Part of a small language model's weights.
Size: width 576, 9 heads of 64, MLP 1536 SwiGLU.
Architecture: RMSNorm before each block, untied embeddings, normalized queries and keys.
Training: a variant of Adam for these matrices, 903M tokens, 4527 steps.
Each number is 128 + 24 x the weight over its row's rms, rounded and kept within 0 to 255. Layers, rows and columns count from 0. The size above them is the row's rms in percent of the matrix's.

# layer 4 attention key, 576x576, rms 0.0666, rows 261-282, columns 432-503
size [105 109  99 114 104  96 115 104 107 109 112  87  96  97 106 112  86  97 103 102 106 103]
[[177 106 136 158 161 102 114 132  81 123 126 123 117 131 120 126  83 112 103 139 144 119 103 135 170 126 116 146 143 100 154 130 111 147 104  62 103 147 169 100 123 177 144 116 129 194 162 139 145 173 109 132 130 129 155 114 105 110 134 109 116 147 125 134 128  98 124 127 139 136 137 180]
 [149 114  98 134 118 115 101 122  93  75 142 117 150 171 127 137 140 123 134 124 106  74 122 152 100 121 140  83 138 145 165 132 163 128 144 155 138 147 158 118 146 152 125  94 121 141 180 141 150 172  93 108 125 112 156  92 169 141 104  92 115 138 139 107 119 118 127 122 131 160  91 135]
 [118  91 140 125 130 123 110 104 147 117  89 114 131 135 113 102 121 172 173 121 132 165 130 128 109  91 117 128 127 116 113 135 160 139 160 114 116 156 107 129 140 143  94 122 134 113 102 172 154 128 103 123 169  92 155 134 133 127  78 138 109  99 119 141 116 132 169 144 160  95 127  94]
 [109 153 122 124 115 116 128 146 152 150 143 136 120 107 122 110 133  94 150 103 159 158 156 157 129 127 115 122 107 136 121 156 106 107 153 156 119  69 160 100  94 139  94 123 121 136 108 116  94 101 138 123 138 109 124 153  97 125 114 105 100 138 139 115 124 172 133 150 155 113 146 152]
 [ 58 153  87 108 211 127 114  90 137 120 137 108 113 144 161 121 141 107  88 147 168 123 160 138 100 132 120 161 166 131 157 132 118  85 151 161 138 109 146  89 112 139 131 105 127 112 135 122  99 169  74 138 125 151 128 101 195 178 188  99 132  90 148 126 161 112 110 163 124 119 123 126]
 [154 111 119 132 124 136 108 139 140 144 163 115 137 154 167 133 178 132 159 148 107 102 150 118  87 158 158 153 105 112 129 130  70 105 128 144 159 115 121 134 113 102 140 159 123  87 119 160 167 127 127 113 123 170 105 115 160 113 158 136 165 177 170 153 173 119 111  96 108 130 139 180]
 [131  56 177 111 135 112 143 140 143 177 123  95 120 141  90 132 123 159 143 164 129 140 103  94 115 123  98  89 124 113 122 128 125 194 109 107 135 140  80 151 172 119 148 114 130 141 109 115 178 136  74 138 104 144 113 128 127  59 135 177 130 133 109 123 104 133 142 109 113 152  97 120]
 [131  70 145 124 106 156 110 132 134 132 140 127  95 127 171 102 161 126 119 115 120 120 137 113 147 134 170 123 136 115 132 133 149 106 156 109  95 162 147 104 127 115  78 121 142  81 110 104 132 125 114 162 170 159 148 124 135 151 142 119  96 105 161 112 149 126 126 186 125 157 157  81]
 [142 111 126 137 136 130 164 145 146 120 119 158 122 109 135 142 181 130 124 165 147 114 124 145 194 111 211 130  96 107 140  69 163 113 164  65 111 124 147 116 154 126 194 152 125 137 116 109 137 113 183  93 125 111 154 160  86 115 136 204 144 176  99 142 129 127 143 120 129 141 151 127]
 [102 147 104 133 136 104  92 129 148 166 114 116 169 119 158 146 148  96 171 101 146 146 176  98 155 146 141 159 135 112 133 156 124 127 193 113 115 128 131 101 129 112 126 170 131 128 100 144 140 163 142 117 175 140 128 127 110 157 159 115 156 121 123 131 124 147 108 142 108 147 127 122]
 [ 91 157 127  81 136 126 130 141 137 155 117 120 120 106 143 127 113 147 162 113 100 159 130 156 122 121 130 136 141 147 118 130 121  72 125 116  87 117 112 129 127 118 149 187 122 141  74 123 136 100 161  71 166 123 116 102  94 105 130  75 144 127 118 118 131 137 102 176 165  95 169 117]
 [161  72 101 159 131 121 143 135 145 139 164 118 115 111 152 154 171 144 139 166 128  69 134 124 155 140 135 133 155 124 160 110 118  93 168  95 157 150 159 145  98 119 114 149 137 126 146 115 160 133  97 131 126 161 159 121 104 106 180 162 105 126  89 133 145  94 129 116 112 121 116 130]
 [148 131 162 130 116 138 143 155 133 108 153 128 116 141  80 104 119 138 154 132 148 128 131 108 166 155 110 109 164 159 128 152 145 179  86 143  91 223 124 134 123 145 146  98 135 118 125  91 154 114 115 128 118 126 164 126 114  94 116 172 123 180 146 140 119 129 140 108 122 129  18 121]
 [125 150 126 145 155 133 115 157 161 118 122 150 116 125 108  92  97 111 131  78 134 162  73 126 125 136  95 146 136 131 132 153 138 197  93 129  68 105 116  93 128 132 114 123 135 131 146 120  99 134 135 104 114 132 147 119 153 109 104 100 132 133 169 160 115 149 163 143 126 168 163 125]
 [123 119  89 144 142 167 110 126 145 130 106 140 166 131 141 127 141 109  94 124 113 124  84 146 156 161  76  96 146 113 126 123 142 171 104 106 176 112 111 146 123 154 137 135 139 148 135 113  99 123 108 115 130 135 141 138 137 152  87 100 127  74 129 119 145 124 133 151 112 154 172  95]
 [166 102 114 131 151 136 116 128 144 107 143 124 126 145 117 111 108 124 132 110 135 125 107 129 145 136 103 106 163 157 127  97 175 187  66 119 112 172  94 125 159 153 127  90 139 145 133 107 135 138 119 129 116 111 145 157 118  90 129 119 102 138 144 110 126 108 117 155 120 118 150 122]
 [112 159 163 151 145 140 104 124 142 149 114 132 128 147 146 148 139 117 136 114 123 209 157 144 125 136 139 157 135 125  90 163 134 136 100 119 134 160 146 128 147 135 148 138 132 120 129 141 126 161 139 168 102 115 126 140 121 158  81 102 141 102 111 123 142 185 142 138 129 127 156 127]
 [ 99 108 148  97 158 151 137 140 111 116 135 117 167 175 132 119 141 127 127 132 118 121 113 139 124  78 114 130 147 119 122  80 143 128 130 104 182 141  92 172 142 125 157  84 130 164  90 151 114 149 107 148 134 131 119 126  88 124 117 107  65 108 102 128  94 127 162 122  85 154 135 102]
 [127 135 112 102  98 104 101 148 151 145  94  91 143 109 161 145 163 146 150 130 149 114 195 137 144  78 181 163 122 127 124  97 149 118 188  96 105 133 122 112 152 110 102 134 138 133  92 130 134 141 142 106 132 100 156 169 123  73 134 162 121 123  87 168 118 121  92 119 138 136  96 142]
 [118 107 105 151  90 125 102 136 114 114 125 130  93 129 131 158 160 128 160 125 130 109 128 146  88 146 160 165  87 127  92 140 143 111 165 121 121  81 153 121 134  97 163 143 134 128  98 135 131 144 131 108 118 140 140 118 123 102 159 121 190  91 101 163 103 150 104 132 169 121 132 135]
 [134  93 116 115 117 140 134 141 110 120 115  60 143 108 124 138 137 117 146 151  95 146 182 127 124  88 142 137 104 170 137 133 135  96 139 161 140 111  99 118 111 110 130 141 139 107 122 103 139 146 124 121 162 108 109 146 112 118 136 108 163 161 118 144 106  90  49 121 132 122 146 112]
 [ 91  92 142 142 135 130 122 134 113 113 124  68 134 156 125 135 131 136 125 141 145 127 132 121 128  68 147 121 131 120 132 100 156 136 188 112 112  89 114 138 148 100 166 147 129 137  64 122 160 121 130 131 140 119 161 141  83 139 125 145 138 132 101 139 100 142 145 118 159 128 117 144]]
# layer 4 attention query, 576x576, rms 0.0688, rows 262-283, columns 432-503
size [125  90 135 104  91 159 112 116 108 171  94  81  93 102 107  87  95 102  96  85  94  94]
[[131 101 111 153 136  98 117 142 103  96  92 137  87 105 134 122 143 112 177 169 127 128 134 100 120 140 140 131 175 141 112 123 144 158 121 120 149 158 111 106 191 146 119 162 149 142  98 154 123 119 133 175 104 125 158 115 126  95 130 171 153 147 125 139 112  84 164 115 116 133 132 127]
 [116 139 111 174 163 141 139 156 124  98 171 120 105 143 125 156 151 134 171 114 112 117 100 103 110 135 156 124 131 126  85 136 106 131 124 107 132  62 110 126 165 137 165 139  87 110 135 113 120 126 147 137  94 128 123 109 144 114 167 133 106 132 120 145 165  91 122 103 142 136 138 104]
 [132 129 126 137 113 150 154 128 122 115 137 108 117 150 117 105 145 141 103  93 122 161 111 124 138 126 124 104 103 116 157 129 130  71  86 130 121 155 137 136 145  71 150 137  98 108  80 112 120 111 140  96 148 120 108 118 134 122 199 110 126 132 112 111 145 100 175 118 146 103 155  91]
 [126 137 131 108  98  96 124 121 126 151  88 128 139 113  73 113  94 146 109  86 134 121 142 123 110 108 102 156 135 164 180 105 148 101 148 115 124 149 136 115 135 113 113 193 143 156 135 120 118 171  98 144 163 140 130 141  69 160 127 162 152 116 109 107 121 116 118 129 105 128 159 163]
 [153 127 137  68 105 132 146  87 145 121 135 122 104  75 133  87 140 110 122 125 140 110 113 157 118 126  52  95 138 171 149  78 155 146 162 123 110 156 118  79 135 162  94 143 138 119 149 128 160 149 102 108 154 134 127 117 105 139 145  98 121 102  97 123 144 107 112 140 124 104 146 163]
 [130 114 123 117 144 132  90 102 176 135  99 135 156 134 134 145 103 126 118 172 129 122 125 113 136 124 113 138 142 131 128 117 143 197 133 140 130 129 151 122 113 167  60 119 128 148 174 131 140 149 112 130 106 146 141 131 133 124  84 151 117 130 120 161 138 153 132 140 120 156 105 123]
 [130  98 135 109 129 149 120  72 126 188 103 165  88 156 114 119  87 107 152 114 113 134 160 131 122  92 150 104 150 118 178 201 121 141 107 109 138 107 144 171 169 122 137 120 108 120 153 148 124 138 182 136 101 123  64 111 153 124 141 114 137 148 155 104 121 139 124 122 111 112 138 143]
 [108 146 133 125 106 110 147 140 140 124  76  88 135 136 158 148 130 100 148 166 143  85 119 139 101 123 103 114 163 161 122 127 127 115 161  99 182 100 117 182 124 158 124 144 128 108 149 119 111 122 119 154  95 108 126 102 199 132 109 119 103 129  85 138 154 110  93 122 115  97 141 175]
 [112 137 154 118 142 166 159 122 126 153 154 140 101 126  88 100 106 135 122 138 110 139 149 149 124  89 141 103 118 142 107 151 132 106 133 125  77  94 109 157 129 135 142 103 133  97 126 167 149 100 149 140 115 130 173 115 129 111 131 102 104 105 160  95 184 143 124 113 159 119 121 133]
 [123 129 128 134 108 119 177 161  95 129 145 110 106 121 127 111 147 132 126  98 133 128 135 138 129 135 145 113 128 122 127 138 129  61  92 121 128 141 110 123 143  86 191 155 128 109  89 124 122 113 136 129 146 113 115 128 126 135 180 116 133 128 122 104 125  96 112 119 130 111 178 130]
 [134 106 118 109 163 111 136  54 124 154 121 115 129 129 126 104  85 129 145  95 113 115 153 103 121 140 161 168 140 124 120  97 114 136 180 121 127 138 111 161 168 146 137 116 136 149 158 103 168 160 119 109 139 115  98 157  57 131 124 119 155 105 146 129 114 123  99 158 129 132 125 164]
 [130  84 159 120 119 110 146 140 184 118 122 130 130 130 126 124 134 105 124 131 158 126 128  75 151 115 108 128 118 164 114 127  86 167 114 166 153 129 179 113  96 134 118 135 158 139 157 114 132 138 127 153 118 163 170 108 132 129 119 132 137 118 127 155 144 145 122 149 120 144 149 122]
 [107 137 178 116 102 140 127 128 126 166 115  99 136 137 125 142 150 151 120 143 143 152 110 139 136 128  98 104  89 145 114  89  87 140 112 164 138 121 122  94 168 156 124 136 121 138 177  85 141 158 135 143 145 132 118 107 157 158 130 177 119 117  99 107 142 147 144 133 123 126  94 118]
 [142 143  89 150 116  78  76 174  96 145 150 143 116 140 121 151 151 123 114 143 127 105 143  97 109 120 167 119 116 126  86 146 147 141  91 124 137 116  97 141 116 114 147 196 123 118 119 154 125 119 135 147 103 165 166 111 147 142 113 186 159 153  68 149 129 113 146 117 154  92 132 154]
 [127 118 145 135  97  74 132  88 163 196  92 130 138 107 112 147 110 148 124 144 141 144 161  82 151 120 133 161 142  97 118 129 125 138 212 147 158 119 119 136 150 143 106 106 113 140 146 110 177 153 125 137 120 125 140 123  94 138  81 186 124 172 136 173 164 130 116 117 137 114  93 155]
 [117 109 153 147  93 149 135 173 161 107 118  79 124 115 124 125 134 120 116 145 145 123 121  71 127 133 123 152 108 124 116 139 124 126 122 157 142 129 153 121  88 121 120 117 129 106 122 141 149 126 141 125 142 156 134  93 147 124 132 160 122 152 123 142 123  87 158 116 119 132 129 107]
 [143 169  96 141 159 133 153 110  97 140 106 172 147 129 129 115 123 112 137 126 121  73 109 126 123 161 150  86  88  81 146 170 123 127 140 118  90 117 131 169 113 158 119 163 142 140 127 156 105 113 127 147  88 119 113 101  95 106 138 144 116 152 117 113 165 107  89 137 155 138 125 171]
 [ 69  90 124 127 146 125 101 119 117 120 115 159 136 102 148 135 150 175 153 154 148 105  99 124 132 121 151 138 147 111 135 134 132  87 142 133 124 136  92 170 125 132 145 146 132 159 160 130 116 112 138 141 131 104 157 105 103 133  79 108 126 128 152 129 135 117  71 147 156 141 127 123]
 [104 146 139 157 130 126  37 141 101 187 108 142 136  92 135 108 140 154 118 169 105 130 125 152 133 130 171 119 127 129 136 101 129 118 140 115 133 130  99 135 134 164 138 164 132 137 134 129 119 131 129 159 158  96  89 120 122 145  98 103 140 114 118  92 119 114 107 125 194 131 155 111]
 [137 134 117  89 137  86 102 124 121 121 134 167 133  73 142 125 133 138 130  94 126 132 122 140 108 166 152 151 135 145 125 136 179 104 132  99 112 147 129 106 142 123 110 147 140 158 154 166 101 130 114 138 178 131 162 123  92 128 114 138 148 145 136 138 142 140 125 103 125 125 155 145]
 [132 116 112 131 156 198  77 108 108 143 106 147 114 149 142 108 174 123 155 153 104 130 112  92 126 160 126 109  94 149  79 156 134 168  67 164 126 132 145  98 108 138 149 124 150 170 128 141  92 142 131 163 144 124 102 146 155 132 148 128 138 151 120 110 166 155 105 132 152 136 170 151]
 [118 118 117 104 103 142 135 104 128 123 130 156 128 165 111 124 125 148 144  98 145 119 109 171 120 142 106  79 149 101 127 129 130 106 109 105  99 126 138 121 156 122 165 138 125 139 122 113 115 147 149 115 129 103 101 139 141 129 123 123 137 113 145 110  96 128 111 143 149 104 128 113]]